{"n_head": 5, "head_dim": 32, "bias": "none", "init_std_o": 0.0629, "init_std_up": 0.0725, "init_std_down": 0.0725, "warmup_steps": 200, "schedule": "wsd", "train_tokens": 289800000, "dataset": "wikipedia_en"}
Each number is 200 + 30 x the weight over the matrix's rms, rounded and kept within 0 to 999. Layers, rows and columns count from 0.

# layer 3 MLP down (transposed), 640x160, rms 0.0725, rows 21-42, columns 0-159
252,217,197,188,229,196,188,212,227,184,230,145,228,183,202,214,185,189,167,105,166,160,212,218,262,186,212,217,197,139,274,247,178,147,213,219,85,193,187,170,199,180,245,223,220,244,227,190,213,233,221,272,248,194,214,193,243,215,166,158,207,211,169,124,200,250,147,257,244,170,215,257,160,196,233,188,272,205,193,203,223,194,176,193,154,225,199,177,211,237,229,221,230,140,197,180,224,165,225,148,182,240,228,270,166,227,243,223,142,240,175,197,96,184,160,164,232,172,215,186,182,192,220,282,210,215,232,240,119,145,192,188,221,205,168,178,226,169,233,225,185,215,223,151,236,225,252,187,149,205,238,131,161,184,142,197,197,176,234,265
106,231,189,159,169,186,178,232,220,175,157,141,174,194,135,182,226,228,184,220,146,167,256,211,225,203,192,240,229,191,215,162,218,238,173,168,203,262,217,156,168,170,251,228,233,163,196,239,173,206,196,222,197,225,187,175,206,194,189,229,202,227,178,193,233,159,193,197,244,201,235,237,148,185,185,183,254,210,227,208,192,211,173,280,156,108,231,213,236,174,232,215,242,214,192,166,255,145,175,175,226,203,189,205,215,164,223,182,187,236,197,189,186,218,237,146,179,185,189,221,225,236,182,224,232,170,176,212,137,212,212,177,224,189,216,187,214,193,204,186,197,236,144,228,252,252,101,198,275,187,216,220,225,124,245,202,208,212,208,181
230,168,138,203,170,211,137,220,265,193,140,153,226,200,225,198,208,199,244,200,186,199,205,163,181,191,213,211,186,198,177,215,202,203,229,175,154,162,184,189,196,186,167,187,179,154,185,212,227,208,192,199,161,210,244,184,224,231,172,213,193,120,177,168,245,204,241,215,214,201,149,208,169,169,246,177,211,252,196,176,185,164,184,194,237,198,180,194,197,245,206,252,174,153,175,168,223,186,219,211,206,174,213,218,234,257,279,145,217,207,259,152,182,267,241,193,233,212,244,234,226,216,216,208,194,199,245,211,215,197,186,163,202,202,247,244,195,162,190,235,181,247,199,178,195,159,212,246,227,198,181,171,202,140,190,210,213,223,238,253
285,184,150,160,189,219,195,125,205,211,193,244,198,232,202,234,203,193,134,203,235,226,211,185,220,171,177,154,248,182,214,156,151,272,215,229,142,194,193,221,219,240,217,206,158,112,209,186,195,165,257,203,242,191,220,165,192,150,227,113,191,192,208,201,251,203,220,161,245,185,195,264,218,129,192,180,219,236,209,222,233,203,200,158,211,149,128,131,191,191,181,199,162,185,153,262,215,221,181,245,212,167,150,233,204,217,241,202,170,213,132,226,240,175,148,153,197,182,170,214,240,205,199,195,162,205,164,199,187,265,217,240,228,241,255,160,196,155,155,176,169,192,208,214,223,182,165,208,213,208,201,256,229,227,230,216,152,222,263,194
192,248,144,229,190,213,211,209,195,207,225,207,244,217,204,228,236,212,233,203,148,192,192,243,198,181,201,256,226,161,188,186,221,162,225,159,189,204,204,213,191,186,207,217,206,220,201,226,194,205,219,180,191,198,206,268,179,198,183,234,181,190,171,258,164,207,208,182,200,214,248,230,235,220,194,167,219,236,186,220,242,206,241,155,184,228,228,183,207,175,180,165,152,234,187,190,188,177,179,184,172,170,187,166,202,243,247,211,228,223,191,205,203,174,201,191,180,149,145,184,162,157,205,186,217,206,199,232,203,169,219,278,179,166,202,189,219,198,186,232,193,175,248,239,180,246,162,207,203,189,222,224,213,190,184,197,193,194,209,210
174,235,185,200,214,194,186,182,200,188,184,204,215,197,197,191,201,197,227,204,191,199,192,215,228,186,194,169,193,224,197,215,187,167,165,180,175,196,186,215,211,190,174,181,204,189,207,210,175,181,205,161,235,205,202,158,180,197,173,177,192,189,166,189,212,197,244,209,208,166,211,223,190,193,206,225,174,206,228,216,199,220,188,235,175,189,176,216,198,164,200,185,225,200,170,210,198,195,176,211,172,175,242,218,195,195,200,210,209,206,209,210,221,192,211,207,166,194,221,205,203,257,182,195,181,214,238,171,223,223,207,156,146,204,222,187,213,188,195,198,195,220,186,176,181,212,203,196,194,179,132,186,228,232,223,167,207,212,212,220
198,184,208,153,241,163,204,190,245,194,217,178,229,218,207,183,181,211,162,236,185,207,221,212,130,240,187,160,203,204,222,218,204,255,218,156,178,201,208,203,191,198,152,182,180,182,186,240,179,219,208,220,207,176,234,182,156,201,184,233,214,194,213,195,224,237,214,140,201,242,160,197,205,216,193,203,235,210,158,214,210,194,210,159,212,224,234,250,205,219,254,251,120,246,173,158,204,216,244,164,182,194,188,207,196,204,185,183,184,192,217,187,208,208,178,181,240,180,240,244,220,164,269,160,199,210,276,202,212,209,225,228,165,193,195,230,229,182,197,190,182,175,207,263,222,182,213,230,244,186,192,220,248,217,192,205,190,206,214,178
180,220,174,178,189,170,164,189,248,218,164,200,212,226,273,149,190,182,239,233,201,166,204,193,164,250,217,170,147,192,253,219,189,229,181,186,207,160,189,195,138,190,232,163,199,227,208,191,211,172,171,184,249,222,216,139,209,181,193,237,179,156,248,252,196,158,196,164,216,222,195,117,176,179,169,224,190,230,264,275,181,157,258,248,172,170,174,185,185,213,229,243,198,192,196,235,200,163,248,227,279,188,142,213,209,217,166,219,196,190,180,210,179,207,206,224,209,276,276,207,142,127,220,227,263,143,237,228,171,264,204,226,261,170,246,139,209,198,227,173,188,181,219,186,169,154,229,160,169,223,204,214,179,203,231,198,218,203,223,252
208,192,173,164,228,236,219,187,247,197,179,124,149,184,191,198,214,176,173,209,202,170,209,250,219,215,209,264,210,249,158,187,191,203,142,151,214,213,186,172,220,189,217,169,241,224,209,190,174,156,162,198,210,222,180,212,192,198,167,250,188,177,224,177,173,195,240,240,175,215,217,132,223,242,207,175,175,216,222,220,226,174,187,205,247,177,149,201,177,252,181,221,196,219,170,212,211,186,276,199,200,187,243,222,172,205,195,201,234,168,250,163,165,234,213,223,190,261,174,176,208,190,185,205,199,217,219,218,234,198,231,239,206,246,207,220,195,169,152,165,193,214,177,200,261,228,221,222,195,208,256,269,188,208,225,260,206,224,238,180
173,214,183,182,168,173,183,178,225,205,231,197,248,207,215,242,236,189,230,152,212,275,189,240,182,228,174,210,164,191,200,234,246,223,216,233,210,207,227,225,184,228,228,210,212,204,192,255,214,229,164,237,216,232,233,192,178,239,157,260,130,143,185,189,203,145,225,222,181,197,207,204,190,195,176,198,181,137,216,198,149,182,186,210,180,224,170,178,197,198,190,207,212,154,209,216,248,236,170,215,191,128,172,206,243,163,172,210,232,152,224,193,184,189,191,180,205,175,231,208,197,137,156,216,204,242,188,243,137,162,191,245,188,177,228,222,202,140,194,237,168,172,204,172,208,163,279,159,180,187,186,189,202,171,210,218,206,136,164,221
208,168,237,244,191,251,225,252,191,198,259,219,216,199,184,178,173,178,247,140,170,139,148,186,177,206,225,193,205,216,211,242,189,205,253,167,221,177,142,225,211,222,227,249,179,240,208,206,261,169,215,168,258,208,150,196,213,179,158,167,201,259,222,137,198,157,191,188,217,217,157,142,177,184,227,268,201,167,196,177,185,219,228,247,203,156,115,211,183,162,149,251,152,158,220,232,172,160,187,224,228,175,195,183,199,175,209,253,189,175,217,170,162,182,167,153,224,164,189,228,165,178,192,132,183,237,129,199,215,187,197,213,212,190,244,168,239,223,148,199,222,218,140,156,199,192,236,183,193,237,205,202,291,196,163,223,241,251,293,238
191,205,217,194,140,210,179,193,237,246,239,205,186,243,209,189,199,207,235,207,241,181,206,265,216,213,167,199,196,218,196,222,204,288,179,222,235,213,212,219,124,202,177,139,246,204,168,225,200,155,210,181,203,200,196,209,195,181,223,235,163,196,188,200,206,159,198,200,199,190,205,227,185,186,217,188,196,229,174,261,177,208,190,146,232,185,204,206,199,206,164,195,211,218,172,158,241,234,153,183,235,210,247,207,197,171,215,196,197,238,177,177,203,223,188,176,170,251,218,170,205,248,185,171,149,192,212,248,176,171,208,218,187,196,182,220,182,202,250,211,207,176,192,199,231,213,199,182,214,159,189,165,195,192,236,298,157,213,207,224
213,238,204,254,266,240,190,228,167,247,170,187,221,216,240,221,235,197,218,201,203,186,193,195,195,238,204,163,174,268,160,175,209,134,238,174,225,180,211,199,162,148,219,234,184,237,196,200,172,209,239,194,245,181,195,169,167,180,197,199,216,243,199,214,204,159,197,212,207,223,217,221,172,191,182,212,218,208,200,158,161,183,208,180,172,179,228,183,260,188,205,169,176,233,178,228,194,221,172,180,222,244,163,235,212,183,234,179,189,219,140,198,213,187,220,215,195,190,214,219,162,177,215,146,137,189,186,203,219,175,204,177,204,237,229,177,233,192,181,174,160,239,172,178,169,203,231,220,228,223,230,188,211,221,192,174,212,288,211,192
201,169,219,195,189,170,243,184,227,208,203,196,230,203,188,193,116,215,216,235,168,188,183,215,180,251,181,190,209,179,227,186,200,187,221,188,278,209,248,238,257,183,194,178,146,157,214,198,158,175,199,172,210,190,235,206,227,171,216,213,216,245,226,169,181,244,195,197,263,124,202,162,197,204,180,213,201,185,181,186,182,170,163,203,221,220,157,211,236,207,199,235,211,218,192,201,200,214,215,258,239,228,203,221,174,191,224,252,192,167,191,204,211,183,223,179,203,219,190,225,183,156,193,186,127,247,232,187,175,274,204,191,219,183,164,240,222,251,222,237,190,257,185,192,189,178,219,184,195,252,199,223,228,185,201,205,226,256,196,186
187,275,218,210,167,152,204,196,220,158,295,193,160,159,227,271,249,146,242,202,198,266,201,245,195,213,240,219,153,184,220,216,204,210,212,214,214,169,224,190,182,219,162,210,178,211,226,221,163,248,230,238,181,151,188,235,210,150,176,261,176,209,244,198,241,189,229,228,156,295,207,207,166,219,181,171,232,203,195,226,241,218,219,204,176,170,206,218,215,142,248,165,183,185,238,210,213,222,142,216,202,185,186,297,230,241,191,162,201,189,220,192,214,187,221,243,141,191,217,225,179,147,211,232,235,231,222,197,220,197,178,243,231,204,178,160,167,165,201,175,205,192,216,190,242,190,197,152,231,172,188,209,151,149,159,151,222,153,231,194
194,225,212,168,187,227,250,235,244,218,201,225,267,155,151,139,184,211,246,152,155,208,207,212,214,230,206,203,187,228,191,219,230,180,213,226,214,170,205,190,157,204,207,190,155,190,132,188,231,205,155,215,223,198,235,161,196,217,237,218,209,222,207,191,202,216,188,199,195,207,213,243,210,164,178,219,211,205,217,136,229,206,186,176,196,232,229,167,237,178,190,201,175,249,222,158,194,179,173,175,240,172,171,138,160,201,127,204,238,177,190,231,193,163,211,211,201,203,226,196,232,168,252,177,213,235,223,149,173,202,190,158,192,269,130,210,204,199,252,201,215,219,203,205,253,168,208,186,244,221,190,235,164,159,210,217,225,228,178,186
186,157,208,186,198,215,162,259,204,237,177,232,185,247,255,215,228,161,194,195,176,196,182,175,155,190,214,222,191,251,260,212,256,194,199,168,212,192,176,207,143,147,193,184,150,205,195,205,154,191,210,236,204,167,244,218,185,188,209,232,232,194,165,261,205,232,157,217,188,150,172,161,227,192,182,228,193,190,270,189,255,137,179,228,197,202,247,204,179,230,218,225,246,209,174,215,237,176,204,198,237,176,183,138,213,203,223,203,178,257,156,179,159,176,182,189,245,183,229,192,224,186,222,169,231,209,163,226,199,171,176,153,204,203,219,123,213,208,228,174,196,176,185,228,138,221,163,219,224,178,197,218,204,244,162,156,225,211,183,165
173,193,197,194,240,222,181,167,186,202,171,172,164,221,222,197,184,185,242,185,205,211,175,212,156,190,217,199,225,228,167,195,241,177,176,194,221,184,168,248,173,248,179,181,231,187,258,196,223,186,180,175,274,270,191,195,135,170,263,278,187,222,236,194,194,168,157,239,211,200,146,214,198,219,208,189,225,191,174,202,173,156,165,209,174,156,232,209,256,211,200,217,165,152,230,229,253,166,231,209,159,241,164,193,190,234,226,176,215,221,160,171,184,224,134,188,205,193,176,179,225,260,231,151,165,203,180,220,176,220,194,186,238,210,188,208,241,207,210,196,220,132,163,207,214,226,199,223,205,219,189,234,191,199,228,207,210,205,186,187
157,219,207,214,230,207,209,247,199,183,235,192,213,240,169,163,196,209,200,243,145,198,202,154,267,156,118,196,179,216,195,215,231,197,270,203,261,200,164,220,186,176,178,235,224,164,194,140,217,276,210,194,198,211,183,209,194,207,190,173,228,296,176,186,188,197,149,182,201,241,238,174,185,226,192,156,175,254,197,135,258,227,213,177,178,135,203,214,200,217,233,156,200,134,205,198,168,198,184,172,172,169,172,217,173,208,218,227,169,182,232,204,186,186,175,206,218,196,172,188,224,242,257,204,226,235,188,201,219,252,209,200,208,192,147,224,193,220,224,149,149,207,196,171,200,193,208,210,218,158,202,260,258,183,228,156,171,220,180,290
171,166,213,152,232,161,194,206,230,255,225,209,194,176,183,174,197,166,225,226,189,193,160,207,225,196,192,213,222,244,179,212,209,198,228,230,203,176,189,164,168,192,246,223,125,173,232,242,243,175,186,224,188,158,231,265,263,275,213,214,243,257,173,237,252,299,212,207,195,197,198,185,219,172,130,215,157,194,214,233,190,140,174,228,212,182,240,258,258,174,211,175,191,188,168,193,224,204,172,180,175,222,270,187,201,160,238,210,254,223,213,177,172,198,178,194,189,192,173,201,213,223,209,164,189,210,196,175,214,192,223,166,181,227,207,209,261,224,202,180,216,195,187,164,165,224,218,241,231,222,142,277,226,233,172,228,179,175,166,210
230,169,226,174,207,231,197,223,201,203,182,209,250,194,183,163,190,204,201,204,198,172,185,184,208,200,158,200,202,191,162,168,201,208,217,188,178,187,178,208,182,239,200,207,230,181,190,134,212,219,215,182,227,206,198,201,172,219,192,198,181,224,180,133,205,249,215,254,211,187,201,267,211,207,204,176,194,218,172,202,136,275,163,237,239,193,189,202,169,197,193,182,188,211,226,231,203,171,204,241,222,208,224,182,233,148,150,275,153,202,202,176,186,180,194,233,177,203,225,179,204,200,211,268,185,221,190,208,218,223,204,191,174,214,189,161,238,200,164,232,228,197,175,193,211,198,210,208,213,197,170,112,208,217,276,265,191,190,168,236
196,191,266,159,188,190,222,146,204,224,186,248,207,198,144,191,236,172,206,176,187,171,191,244,216,234,187,216,154,181,184,218,191,223,167,163,218,151,213,184,218,179,189,195,154,145,215,195,178,210,206,217,255,241,172,182,236,217,160,184,194,274,143,166,226,192,200,184,180,240,223,229,216,212,177,201,219,191,239,178,151,200,198,206,233,179,186,228,233,211,215,206,225,230,209,182,184,214,210,183,202,205,179,211,175,186,186,247,136,231,219,201,215,234,194,143,218,203,175,146,198,243,204,189,232,204,190,202,167,217,206,195,199,175,183,224,201,235,170,216,222,170,203,194,180,201,152,220,233,178,206,212,246,160,169,225,168,199,192,157
# layer 3 MLP up, 640x160, rms 0.0723, rows 22-43, columns 0-159
185,213,227,204,173,230,225,210,176,184,229,225,208,155,193,178,251,172,243,229,184,191,236,182,196,225,192,236,157,179,198,155,223,216,215,242,210,190,171,177,190,239,219,192,150,209,234,172,206,163,217,242,165,194,217,205,208,200,166,211,144,198,170,121,203,230,175,202,175,211,201,179,231,231,247,198,246,239,172,187,223,242,254,162,250,228,222,228,211,229,253,246,229,217,171,201,229,235,167,237,224,197,205,210,218,199,156,177,231,188,161,215,215,202,204,197,152,253,241,251,188,189,218,239,216,185,222,152,245,158,254,237,212,197,231,181,197,141,234,175,169,199,266,169,229,181,170,186,167,170,198,251,170,179,218,211,205,220,234,163
159,194,142,220,184,181,167,177,179,109,195,253,164,222,169,212,195,250,211,145,214,149,150,193,206,159,232,217,219,265,195,207,223,216,171,144,196,212,186,185,224,156,174,166,213,231,196,209,178,197,191,172,198,235,135,177,187,192,197,205,203,214,257,223,207,179,202,216,138,181,198,229,256,202,169,184,185,125,225,188,182,168,229,190,173,216,212,225,203,200,214,122,173,254,209,185,210,205,200,179,212,224,162,209,187,217,214,236,175,184,187,204,143,162,198,219,240,153,133,232,182,192,138,184,181,175,191,229,159,201,197,208,175,225,182,213,195,175,174,159,221,252,177,243,214,213,196,231,192,234,165,155,220,199,169,193,186,209,152,178
249,214,247,153,215,154,256,200,209,236,202,135,207,183,207,199,235,172,210,162,179,236,275,152,207,167,174,198,214,197,186,180,183,210,184,240,239,168,167,211,207,226,193,129,192,220,192,196,120,203,214,197,158,243,187,194,228,245,176,163,250,217,202,213,212,207,188,229,205,197,222,192,231,154,221,170,197,181,213,265,188,206,226,178,186,244,232,226,156,268,180,217,146,188,201,213,231,184,221,184,200,180,165,213,233,191,200,139,174,204,189,194,188,177,224,213,229,199,192,187,212,210,293,148,253,206,235,220,143,195,206,211,239,219,201,219,217,213,143,220,201,209,209,221,201,211,205,182,159,240,250,231,235,154,209,197,234,183,211,205
245,173,191,176,187,188,182,169,214,165,164,234,186,182,175,163,192,200,218,218,184,174,223,184,169,200,167,181,202,231,203,132,169,215,162,185,206,197,248,183,216,218,168,179,210,218,163,158,195,227,219,142,205,198,195,167,229,177,172,210,189,185,214,211,198,229,207,204,229,155,191,166,174,190,198,237,213,201,206,227,157,189,158,190,209,219,197,201,160,236,237,167,256,190,242,222,237,195,247,186,209,182,167,213,204,208,215,180,185,170,200,189,184,201,198,204,202,224,220,234,219,259,174,211,193,206,207,151,215,233,207,215,175,206,190,211,160,221,189,236,213,168,171,192,206,189,285,251,199,209,156,210,185,209,226,175,172,131,243,237
176,170,206,208,141,177,220,236,160,231,211,202,267,199,171,217,206,190,210,193,189,221,191,145,192,195,248,272,203,183,210,192,225,235,231,191,213,188,236,170,223,179,208,219,238,221,178,208,237,198,176,227,172,223,171,218,243,182,207,218,240,240,226,191,227,200,115,244,181,153,183,166,242,170,148,210,227,183,175,161,253,217,222,159,240,221,196,174,211,244,156,218,192,162,246,156,231,184,218,236,226,190,188,160,228,186,198,178,164,209,193,215,123,192,205,181,206,182,174,230,210,178,279,207,173,195,180,230,149,235,172,285,315,210,186,212,176,211,194,172,193,255,191,203,211,226,183,196,224,234,299,234,200,227,139,253,185,158,220,175
185,232,217,246,161,220,192,246,167,190,232,232,185,219,198,195,192,151,191,191,225,206,196,231,188,169,244,214,172,202,163,186,188,170,205,220,174,214,174,212,176,192,241,187,171,247,229,177,242,127,199,263,118,253,184,294,200,236,214,255,206,186,265,204,171,194,176,239,205,177,193,174,221,217,208,237,171,188,217,225,177,137,128,212,223,208,159,193,224,203,173,210,218,215,216,226,220,167,186,219,216,244,216,216,220,192,226,182,255,178,205,224,178,174,202,194,210,205,216,226,149,219,198,228,192,206,184,182,243,202,161,176,236,188,182,183,160,239,188,199,202,183,156,196,226,214,195,151,151,256,207,221,156,202,198,221,212,188,174,195
281,252,182,207,192,205,229,174,193,210,178,241,220,178,237,161,243,268,172,187,249,175,204,200,211,165,198,252,158,245,210,234,225,195,180,152,172,187,241,149,163,226,149,160,173,236,229,195,196,204,139,223,186,241,194,197,151,205,238,240,166,178,160,243,207,180,216,218,185,228,180,162,184,211,209,233,230,219,236,206,225,224,240,188,201,197,236,183,172,198,160,253,204,181,159,220,206,207,179,159,158,185,224,257,160,181,260,184,167,202,198,150,214,218,199,176,192,195,224,187,203,198,226,204,210,158,170,231,160,163,165,233,211,175,233,178,157,224,258,161,195,192,167,204,242,219,207,255,175,196,206,200,229,165,172,213,166,203,222,186
148,204,172,152,231,219,242,186,127,160,166,239,243,208,191,151,223,185,171,151,201,226,204,234,220,143,202,176,218,176,225,208,238,179,153,275,181,212,204,179,159,200,172,248,179,179,218,202,240,169,153,242,198,180,190,214,195,237,169,172,224,217,188,216,213,199,181,215,235,209,200,163,220,193,214,181,204,204,170,161,182,161,211,202,165,187,246,169,163,194,231,190,199,199,155,228,203,184,204,113,196,216,191,197,198,181,202,194,258,161,178,219,217,191,149,182,213,146,189,172,218,163,186,190,140,185,193,187,213,184,211,165,197,234,229,193,182,221,195,132,236,215,234,179,170,221,255,180,167,209,196,234,204,143,183,208,185,171,212,200
220,206,197,224,252,203,188,189,232,227,197,165,209,195,195,184,185,197,161,227,233,221,162,193,220,194,210,215,233,204,184,214,125,165,192,222,187,115,213,195,217,206,166,243,212,177,207,183,209,160,232,171,220,214,217,230,215,172,209,189,230,173,165,198,203,210,223,154,179,226,184,187,235,199,178,200,200,251,221,228,237,211,224,202,240,179,180,197,222,208,199,193,202,230,207,209,173,178,192,213,197,224,210,194,182,206,244,179,219,182,185,178,182,212,220,175,201,161,230,231,201,223,221,166,171,226,205,183,238,186,188,165,218,228,200,187,242,207,234,216,186,192,179,193,203,163,259,278,172,213,235,203,220,166,121,133,231,197,162,164
215,179,206,189,224,175,216,143,209,202,256,213,185,208,199,167,202,252,178,177,248,174,171,138,162,176,235,211,148,194,179,166,224,186,237,195,154,235,221,234,210,146,196,217,203,227,216,204,184,227,213,214,192,167,136,234,146,201,165,188,192,210,187,212,144,194,220,194,162,179,243,130,221,244,192,193,184,209,192,190,177,150,147,192,161,208,245,202,227,182,177,203,191,201,201,279,182,179,246,132,140,237,186,205,217,215,170,202,208,214,175,156,128,158,175,278,174,197,244,182,196,208,168,188,204,176,181,135,241,199,146,206,157,218,180,157,239,220,121,225,194,230,202,205,167,200,192,217,160,219,223,202,199,210,226,221,258,164,182,241
137,196,186,200,206,142,142,236,211,163,202,178,207,189,198,158,166,199,220,232,160,235,164,188,234,200,178,172,235,192,184,196,203,199,263,216,181,199,198,297,239,217,211,195,172,179,161,179,220,215,190,184,137,217,182,181,183,225,194,210,234,230,175,244,204,248,167,189,221,211,161,204,183,192,213,200,189,181,212,213,291,190,178,201,201,180,189,227,224,225,234,230,145,179,228,180,166,198,222,190,229,204,185,165,197,238,181,139,223,143,196,209,200,193,187,198,219,187,198,210,191,190,213,207,216,194,183,136,179,209,230,218,180,232,222,191,166,250,221,212,172,157,194,167,216,149,218,206,162,162,193,214,161,217,230,158,237,183,195,170
203,196,195,190,221,208,186,178,223,217,219,205,190,207,192,210,165,118,181,227,136,186,195,175,219,201,194,194,215,231,229,189,187,234,145,191,167,233,172,161,225,212,212,233,202,187,177,182,218,196,185,222,204,206,194,182,127,203,223,191,239,216,209,268,183,223,183,220,192,194,157,166,217,272,200,140,176,209,217,161,178,222,207,181,227,196,141,220,191,196,246,209,201,113,204,174,230,235,240,211,214,186,188,198,121,213,184,201,223,181,239,189,220,119,210,171,238,217,155,189,206,186,198,178,238,252,224,166,197,221,202,190,197,174,177,246,183,232,210,247,255,128,236,217,237,184,173,195,160,220,221,172,190,219,209,206,204,167,179,205
245,233,139,195,219,278,154,182,176,229,200,182,190,202,187,183,191,214,183,166,234,154,213,176,199,186,181,203,169,194,182,193,186,127,269,206,229,241,187,195,175,215,197,202,220,248,211,200,237,191,173,207,183,175,223,201,162,208,205,151,187,177,191,178,198,191,185,202,216,231,201,234,131,149,233,212,257,190,201,242,199,195,190,224,218,210,164,183,172,190,226,201,192,196,154,189,211,159,187,193,165,220,197,187,241,231,162,215,207,226,160,181,202,249,183,181,194,170,197,195,192,224,213,235,220,171,189,247,173,183,221,173,142,163,199,236,196,214,234,127,222,193,157,172,249,217,197,219,195,178,175,138,236,233,148,198,206,220,212,155
197,205,220,191,168,171,246,212,202,190,207,200,220,223,212,210,174,228,235,178,192,213,177,149,190,210,233,221,205,206,209,171,194,216,220,215,222,205,166,213,239,183,202,160,190,267,209,186,237,203,241,184,189,210,197,211,164,168,163,159,195,187,171,233,184,188,198,185,272,197,190,182,282,209,133,204,205,260,184,164,209,176,207,192,206,178,217,222,211,195,192,224,158,234,120,265,190,240,184,205,212,219,207,231,211,159,183,225,182,221,160,211,194,238,196,202,211,222,227,235,213,178,182,154,217,221,248,213,163,173,215,162,211,283,193,208,222,190,171,187,220,193,186,186,234,215,200,160,198,182,147,200,178,235,249,193,225,196,158,226
266,194,246,222,166,228,164,196,170,204,205,192,222,154,243,226,170,208,176,215,244,183,177,159,162,213,246,217,175,184,178,233,241,179,150,167,180,241,224,197,196,188,148,282,184,163,201,196,163,203,218,141,222,225,181,234,158,230,193,120,228,187,220,200,138,188,175,202,210,234,183,184,162,139,127,178,223,150,218,203,190,156,191,215,194,193,229,179,181,196,143,156,201,184,168,202,145,173,179,169,215,226,214,151,234,236,237,192,137,207,154,156,222,208,157,214,250,228,166,144,224,198,188,200,226,155,171,204,173,105,159,206,230,178,206,240,185,186,187,174,216,178,208,165,199,246,188,202,191,213,221,156,170,216,255,251,185,193,256,203
186,168,204,174,162,208,194,158,197,186,215,191,224,181,152,193,147,201,178,230,183,209,242,176,208,222,232,130,186,171,160,198,189,209,212,230,203,197,183,214,152,211,184,159,215,174,204,208,236,211,155,192,183,225,226,158,210,169,254,184,196,171,196,192,193,219,168,157,227,173,201,210,211,135,198,169,163,174,178,234,141,178,227,202,181,217,214,198,171,154,207,223,164,153,209,194,242,166,162,208,189,186,193,195,137,161,187,218,265,190,209,168,202,162,132,168,179,210,176,187,213,158,194,182,197,204,250,172,241,190,199,224,188,189,194,187,189,201,201,219,196,226,178,169,208,173,251,170,174,247,166,139,181,223,213,191,152,218,175,207
251,214,218,231,179,215,165,197,211,230,174,186,225,172,225,188,223,170,183,275,154,189,175,203,226,228,162,211,186,171,252,215,178,180,220,189,160,218,240,181,234,220,237,246,214,175,187,200,229,202,208,208,172,151,166,192,208,167,147,123,221,188,172,229,166,181,178,156,257,227,202,194,211,239,264,170,175,249,171,240,261,219,236,151,219,196,201,232,157,196,192,191,218,182,208,188,196,205,246,203,239,190,262,206,175,182,185,128,163,255,139,186,222,168,251,215,201,158,198,168,208,199,201,208,215,195,240,153,212,169,202,187,194,181,146,193,162,120,234,186,193,243,205,239,193,170,192,192,178,137,216,207,215,185,226,170,239,224,227,162
240,184,255,158,196,226,223,177,177,175,145,193,246,247,207,234,231,157,211,191,210,224,214,191,249,153,177,188,181,207,208,184,198,181,213,219,172,138,231,201,166,202,208,181,150,178,183,218,174,191,228,184,212,188,169,186,226,162,178,224,192,168,240,195,190,218,267,245,210,227,237,149,221,202,249,189,226,190,149,217,218,221,278,187,243,221,179,211,178,208,201,244,206,221,189,167,177,184,248,207,211,191,232,162,232,150,171,140,185,159,184,207,209,181,192,162,168,164,231,234,205,172,199,214,205,152,187,196,202,238,189,225,187,189,203,154,211,150,206,199,165,199,136,219,177,207,221,156,224,238,291,158,223,161,164,213,198,221,169,201
221,212,209,277,248,193,198,181,180,214,191,172,161,182,214,171,171,162,174,195,213,150,170,169,229,242,217,208,204,204,174,174,183,151,189,142,180,195,198,196,239,179,182,186,172,259,163,211,173,212,164,215,175,181,228,215,199,256,217,187,179,204,192,221,148,264,171,204,248,254,261,186,210,152,207,152,237,240,216,199,236,193,225,233,189,152,222,224,166,206,235,167,172,221,182,189,215,191,188,199,209,204,222,223,228,213,181,206,177,218,161,206,198,224,225,209,196,193,197,194,186,202,247,210,190,205,162,169,195,154,207,248,228,187,238,185,234,186,195,172,204,198,175,146,207,236,217,183,220,257,193,245,162,201,198,226,220,201,218,185
195,166,192,155,218,191,187,245,196,188,211,253,195,210,173,192,199,243,192,218,222,191,198,168,219,210,208,209,229,175,160,209,259,173,155,198,269,244,155,187,222,212,207,214,192,227,163,202,201,207,220,170,198,201,219,125,214,204,213,223,206,126,216,206,194,208,226,196,182,248,193,124,205,178,246,145,197,238,234,219,202,206,199,168,174,215,198,199,227,147,161,176,232,161,237,205,200,155,185,203,185,184,215,199,161,170,168,184,149,267,193,193,170,196,220,182,167,189,219,226,236,206,216,131,228,156,212,177,210,201,239,246,179,184,187,160,196,188,218,228,195,195,232,120,204,213,195,220,231,177,196,195,127,190,189,211,214,192,196,183
245,191,237,174,132,195,237,218,219,252,207,220,221,173,228,178,209,176,199,244,188,176,172,213,223,239,162,149,180,189,180,205,196,225,179,153,182,211,194,200,160,131,194,200,210,196,227,193,162,218,208,168,198,197,236,180,245,166,216,173,169,212,221,174,136,243,143,206,193,205,166,218,228,181,168,179,255,191,162,176,215,211,237,173,167,215,257,276,219,224,206,172,151,198,192,224,183,190,169,213,230,198,208,218,198,201,218,173,240,287,198,225,190,176,164,250,202,221,222,242,199,221,247,161,219,165,201,186,206,194,226,216,204,212,186,190,186,228,221,137,197,182,260,205,189,199,207,177,176,192,169,194,169,199,166,190,206,204,162,205
251,194,218,177,169,162,201,203,207,222,195,196,155,241,199,181,195,178,178,207,201,224,191,210,136,188,222,162,242,184,215,182,200,228,151,172,218,167,197,242,195,234,166,138,195,222,262,175,194,189,252,192,161,163,189,225,254,216,203,187,208,150,232,167,198,178,192,210,210,206,231,175,188,220,196,180,224,192,213,172,196,176,153,210,167,183,219,197,241,204,253,192,180,188,207,197,193,171,199,125,211,242,215,155,119,156,240,221,152,208,228,210,161,215,220,192,197,241,187,217,211,195,225,253,201,178,178,219,156,146,256,244,206,196,231,183,190,241,267,175,114,223,146,177,145,172,140,138,197,174,157,176,237,215,170,186,188,183,134,192